From a checkpoint of a small transformer trained on Wikipedia: 8 layers, RMSNorm after each block.
Each number is 128 + 32 x the weight over the matrix's rms, rounded and kept within 0 to 255. Layers, rows and columns count from 0.

# layer 2 attention query, 768x768, rms 0.0474, rows 451-467, columns 576-671
[[118 104 119 112  97 130 173 170  97 175 129  90 100 160 148  32 130 131  74  97 161 115 122  85 111  99 110  76  83 100 139 135 202 106 107 157 158 166 128 127 178 133 103 236 162 145  56 153  88 129  97 128 136 197  93 129 140 116 101 148 135 156  89 103  79 126 147 106  98 117 142 158 128  83 155 167 112 120 189  90 128 156  90 123 113 178  20 139 142  55 125  76 137  80 121  73]
 [148  99 167 103 190 133 123  85  54 123 175 166  97 121 145 189 160  87 160 161 140 165 141 218 118 138  94 151 201 216 122  45  53 157 112  11 202  50 147  93 124 123 119  45 129 139 207 129 187  90 158  97 185  48  94 150 122 117  83 126 145 164 147 144 141  91 120 232 151 120 118  62 165 166 147 105 190 147  17 184 142  98  84  74 103  20 224  68  81 192  85 238  72 166 117 190]
 [144 178 122 154 118  75  99 144 126 146 124 111 134 153 107 117 146 113 115 109 153 132 157 149 104 129 125  67  89  95 147 175  97 122 131 172 114  79 114  81 110 147  68 141 190 112  93 139 167 157 124  89 167  95 202 125 116 111  70 128 106  97 179 130  87  73 157  84 147 138 123 101 169  85  88 171  91 179 214  82 122 119  68 106 111 108 102  79 174 147 126  97 127 129 124  48]
 [138  94 154 115 132 154 147 187 126  99  73 105 130  80 167  96  91 142 136  88 140 133 161 156 125 146  99 104 101 133 118 158 155 112 128 143 202 127 137  76  84 146 102 154 173 123 150 112 132 105 106 109 129 170 170 105 112 100 154 198  87 110  87 140 124 130 120  78 152 155 125 100  95 131 128 175  72 146 154 183 118  24 105 162 153 138  99 147 152 100  96  78 155 100 142 130]
 [161 119 125 145 128 136 124 114 171 138 105  85 183 205 131 139 135 123  96  73  88 193 127 152  90 103  86  93 164  80  91 172 121  95 114 111 109 144 135 124 144  44  86 186 175 153 131 170 100 114  78  86 131 110 208 131 117 147 113 141 148 107 149  72 117 101 103  80 143 179  58 170 144 175 174  89 138 107 166 138 189 131 150 114 112 103 115 114 129 124 125  28 154 157 115 135]
 [198 159  77 117  80 138 105  99 110 120 180 150 101  86 128 127  87 129  85 130 141 139 135 118  94 123 192 106 127 162  97 122 117 133 125 105 149 125  98 140 129 111  94 182 145 141 147 101 150 113 117 171 144 141 155 130  97 147 108 106 117 167 121 148 133 104 148 151  97 153 150 140 135 146 131 113 104  66 124 169 143 125 150 113 110  69 145 108 162 140 131 130  95 101 196 171]
 [127 118  82 144 158  96 142 101 122 152 122 155 129 147  85 184  97 134 163 119 149 142 164 159 106 109 117  90 113 142 175 120 137 134 148  94 194 110 116  53  88  93 127 128  80 149  91 151 144 153  93 125 135 117 162 180  54 174  95 151 105 206 155 171 191 112 132  86 103 141 110 111 123 152 159  69 117 119 133 187 156 150 126 170 129 107 161 130 130 142  89 150 135 159 109 122]
 [117  80 145 175  91 101 160 135 134 110 127 184 149  74 106 143  88 126  72 159 110 123 147 103 116  67 152 114 101 108 139 157 154  94 114 147  63 109 142  72 134 138 140 175 115 130 100 137 134  92  72 149 140 162 105  96 144 154 150 156 110 112 131 121  47  93  96 106 117  86 128 110 187 127 179 148 128 154 152  58 114 182 181  99 120 161 130 158  97  82 173  44  95  57 180 109]
 [110 143 100 190  77 106  95 197 196 107 135  37 142 111 195  50  55 180 130  74  71  99 129  12  91 112 111  67 108  37 132 196 205 130 153 244  75 202 138 135 171 129 137 237 137  94   0 157  77 148  73 149  81 190 155 107 149 113 144 134  61 102  73  52  89 118 151   0 119 160 128 189  81 140 120  91  64 135 217  83 136 154 149 183 215 222  51 177 200   0 170  58 200  82 125  80]
 [ 74 128  76 119  88 167 114 133 170 136 103 164 112 129 162 160 101  83 139 122 130  87 102 195 140  58 178 182 134 174 142  63 113 195 129 121  40 174 133  98  77 119 171  99 139 157  79 106 124 166 151  91 174 105 127 131 155 168 127 100 140 116 109 126 166 140 129 162 145 209 131 113 145 119 141 114 147  79 105  85 159 167 131 162 160 111 128 139 168 160 159 165 138 143 104 140]
 [125 113  88 139 133 126  88 109 157 154 162  93 115 140 131 134  70 110  96 127 153 126 112 184 152 177 126 150 195 120  79 135 241 127 116 142 166 199 178  78  64  79  99  86 172 145 131 113 128 130 160 113 156 123  72 138 125 163 146 168 128 150  78 134  74 187  94 139 101 188 140 151 119  90 130 161  92 119  85 157 162 146 115 171 103 159 138 210 142 142 148 156 148 159 193 128]
 [160  92 123 175 129 123 109 124 144 132 136 115 141 100 145 121 128 162 158 170 149 133 128  76 114  86 112 137  78 109 124 179 136 130 142 119 187  66 142 165 155 135 148 112 113 142 128 140 120 166 108 151 151 139 143 134  93  76 127 154 132 184  71 120 114 113 145  45 150 121  67 154 103 120  80 116 116  44 169 126 134 116 102 134 140  64  78  94 156 115  81 137  99 105 190 110]
 [158  68 152  89 126 149 119 136 119 198 128  92 141 139 134 102 139  68 142 169 109 156 107 159  97 114 169 120 135 127 142  97 142 113 145 171 188 132 125 179 102 156 154 126 160 102 165 153 171  66  66 194 109 110 150  88 175  99 136 104 151 130 176 119  91  71 123 192  80  82 113 134  94 155 138 114 143  98 115 170 112 157 102  78 131 163 167 133  89 127 128 165  74 134 118 119]
 [148 133 158 154  70  52 167 176 186 115 106  86 112 152 194  45  67 172 100  75  73 105  79 106 139 122 140  58 115  99 180 174 174 103 143 193 145 138 131 103 150 152 148 226 129  94  12 132  89 150  51 156  79 133 154 162 108  89 135 101 137  88 102  64 132 114 171  91  66 187  73  95  74  68 131 154 137 144 224 121 161 113 150 167 218 101 103 178 189  57 202  68 223 100 159  57]
 [160 172 131 116 113  66  70 123 143 167 141  74 167 139 112 144 150 132 120 138  91 185 100 115 142  71 128 178 119  85 169 112 123 150 135 101 122 163  86 133 101 136 114 160  95 161 176 143 127 151 165 146 154  97 145 104 134 139 166 154 149 114 171 183  88 141  96 125 107 134 106 128 116 146 133 106 137  80 132 141 166 146  49 177 113  73 156 118 118 161 110 184 101  81 171 164]
 [156 113 155 120 136 105 139  99 116  80 143 143 173 147 135 125 159  79 164 137 102 122 189 118 141  89 140 142 110 156 146  94 137 192  96 187  67 104 103 176 230 166 165 126 112 161  82 144 143 138 168  72 160 103  95 115 149 185 138 166  77  91 112 136 104 174 101 144 155 126 172 113 158 131 117 134 139 120 120 132 135 124 104 176 152 149  84  54 108 123 114 124 173 137 135 141]
 [172 114 151 111 109 182 123  52 119 155 125  95 152 146 132  74 151 168 102 106 109 142 132  80 121 143 137  89 167 150  82 137 103  43 110 126 125 137  56 119 126 145 129 156 175 133 171 121 174 151 159 123  82 105 124 117 143 153 113  73 180 127 161 106  61  82 127 126 118 127 197 138 149 169 127 146 192 123 137 115 145 151 126  34 123 121 111 144  88 126 128  86 136 126 126 117]]
# layer 2 attention key, 768x768, rms 0.0454, rows 451-466, columns 576-671
[[ 98 148 159 154 125 165 139 142 105 189 125 108 116 125 140 159 138 135 167 142 112  94 106 104 117 193 155 125 140 111 122 125  92 121 133 140 162  93 149 106  99 186 141 127 113 112  64 127 108 129 114 147 107 120 113 127  92 147 192 104 113 107 111 123 103 156 126  68 127 162 172 103 123 111  90  61  85 156 137 147 135  60 131 160 196 146 174 168 171 120 157 109 172 102 137 136]
 [133 146  91 121 128 146 137 116 133 132 143  93 155  91  97 141 146  98 128 124 144 111 139 148 172 115 105 142 110 144 131 123 148 122 127 126 103 140 132  98 111 119 136 104  92 148 189 120 136 164  92 108 117 150  80 147  86 132 100 156 123 111 156 101 154 104 136 123 154 143  66 129 135 146 124 113 118 112 136  79 183 112 155 123 120 134 142 143 110 146 125 105  98 150 172 144]
 [ 66 122 157 143 146  92 172 168 144 134 105 112 109 101  64 122 105 224 152 136  98 147  72  98 100 113 194 122 129  76 114 115 183 132 119 199 169 127 175 161 157 198  74 156 112  65   0 184 120 156  96  98  83 180 158 134 104 151 206 100  97  92  93 132 133 118 139  62 145 132 106 103 171 138 139 104  91 212 212 120 138  96 109 166 198 181 122 191 170  90 132  46 198  37  89  91]
 [102 157 143 151  73 163 124 166 154 117 143  94 107 135 114 149 101 201 116 100 109 133  61 119  63 110 134 108 125 120 131 136 177 121 126 105 134 133 134 155 103 175 107 136 162 103 118 120 105 140 151 137 109 171 164 119  93 106 140  54 134 138 144 117 131 115 110  76 157  74 135 156  99 128 130  72  62 146 158 179 102 148 115 180 151 205 107 162 231  75 127  70 122 119  65 151]
 [142 171 131 123 141 150 140 127 119 153 130 140 161  36 157 110 114 112 142 116 138  99  79 176 110 125 130 161 153 148 146 145 150 151 137 155 190 116 110 148  73 158  94  61 106  95 121 117 115 117 160 125 110 135 144 129 158 132 116  86 108 134 153 173 140 131 124 156 139 123 151 156  88 118 126 155 133 176 119 115 100 122  97 122 153 108 132 179 137 136  93 153 173  72  58 114]
 [164 129 133 120 131  93 181 106  91 108 124 158 110 163 108 153 101  66 138 140 175  29 169 133 157  95 100 181 146  94 123 126  69 136 102  33  90 142 142  26 190  81 166 114  58 156 164 135 129 133 133 153 111 122 166  79 186 157 157  90 138 120 130 103 152  79  78 127 184 142 161 192 120 189 103 178 144  94 100 119 129 157 121 130 140 110 118  76  70 150 106 172 155 109 151 128]
 [147 102  93 125 179 128 169 117 126  81  94 109 145 187 143 110 115  98  99 152 182 110 172 158 176  76 102  95 129 159 124 101  71  85 172 160 101 119 123 136 146 113 124 120 120 159 154 154 108 128 128  93 128 153 125 150 159  79 135 136 161 159 170 132 112 111 117 180 132  93  80 170 158 111 156 145 183 168 161 103 122 147 157 186 154  54 147 134  88 148 120 129 122 126 164 155]
 [ 73 142  78 225 123 117 107 166 161 136 105  98 138 192 162 138 143 236 145  97 111  73  65  38 158 110 152  75 137  54  96 187 171 116 145 218  82  76 122 113  68 108 135 152  82  64   0 151 110 166 100 127 101 164 200 118 105 132 199 117  74 110 154 126 119  83 185  78 117 144 132  95 116 101  87  79  77 161 197 113 173  41 131 159 160 140 137 205 164  83  45  79 153  81 115 111]
 [134 128  95 100 142 156 121 153 132 135 152 105 108 117 149 120 118 140  97 174 155  98 133 129 123 125 108  82 143  84 124 115 126 139  92 161 153 128 166 109  86 180 102 107 137 127  68 148 102 138 166 149  97 146 145 123 116 133 150 124 147 134 111 124 112 153 138 112 117 138 111 132  99 112 161 135 121 139 127 106 140 151 105 143 172 134 155 132 160 111 138  65 161  77 138 162]
 [164 169 149 175 100 105 144 153 128  83 131 123 112 123 157 119  45 157 148 119 121 145 117 165  95 163 121  86 110  81 192 133  81  96  72 155 111  67 125 165  32  76  77 195 138 146 167 140  95 139 170  81  89 149 109 172 139 132 118  85 125 119 136 109  81  77 122  91 107 138 125  91 131  98  64 100 120 126 155 114 163 168 101 121 133 139 140  96 145  72 150  93 137 132 170  80]
 [164 182  88 141 130  91 169  76 141 129 122 197 128 149 159  64 118 107 111 101 139  56 107 110 177 144  62 159  99 143 166 125  76 117  99 109 106  81 132  68  86 124 144 165 118 104  92 184 136 158 123 181 106  79 137  82 142 110 176 128 165 117  87 110 104 102  94  88  87  98 138 140 124  78 160 184 109 135 171 110  88 131 140 160 129  46 117 118 164 127 141 155 145 119 145 134]
 [101  95 218  95  87 110  99 137  86 152 108 165 119  75 131 176 148 164 122  43 113 131 134 211 102 136 145 156 183 147 113 114 190 137 121  69 166 177 123  82 201 108 225 158 148  81 164 144 122 132 128 103 121 206 139 100 141 126 115  72 184  93 129 145 137 149 145 110 148 178  87 180 178 146 151 176 173 122 130 150 101 161  92 143 132 157  74  85 187 182 139 141 128 150 115  88]
 [ 97 187  42 162 146 119 114  98 124 139 186 183 154 114 145 144 168 131 158 123 180  65 144 162  77  99 135 192  81 202 122 101 120  91 105 178  79  84 103 147 184 138 144  80  75 103 113 167 143 163 106  51  88 144  72 157 158 193 126 111  95 102  48 119 125  17 111  80 181 119 140  81 128 145 169 120 114 147 137 147 110 165 167 134 146 119  97 145 185 129  93 175 160 170 135 177]
 [102 117 162 136 110  90 162  78  82 108 149 196 116  80 123 120 109 107 158 186 131 129 124 141  90 102 157 125 185 157  80 138 140 152  90  78 220 138 162 118 119 137 120 122 123 151 160 111 157  84 161 108 127 158 127 138 124 155 108  81 123 123 149 185 162 174 123 109 124 125 127 148 114 168 103 145  85 114 130 182 110 139 127 120 148  95  90 133 142 144 119 150 114 132 121 125]
 [134 143 188 153 131 157 140 106  93  99 162 146 165  89 106 170 104 115 167  84 145 154 165 157  77 150 131 183  86 197  92 181 103 111  93  88 116 129 112 114 170  65 160 149 134 117 226 159 141 144 127 103 166 116 125  95 167 177 122  86 200 123 162 167 157 170 142 100 117 170 135 143 156 106 117 146 133 132  72 136  73 146 150  73 141 117 150  94 144 166 154 148  92 130 159 141]
 [116 144 168 164 134 140  53 185 163  99 142  94 102 149 130 102 132 104 140 145 162 108 122 116  93  87 172 114 178  83 115 119  88  28 129 103  94 111 158 107 109 115 169  78 120 103 167  83 102 139 120 146 135 106 191 174 159 101 155  56 202 132 118  89 126 196 145 123 112 151 133 175 108 148 164 118 151  68  88 126 158 169 159 102 164 177 169 145 116 160 203 149 103 102  98 133]]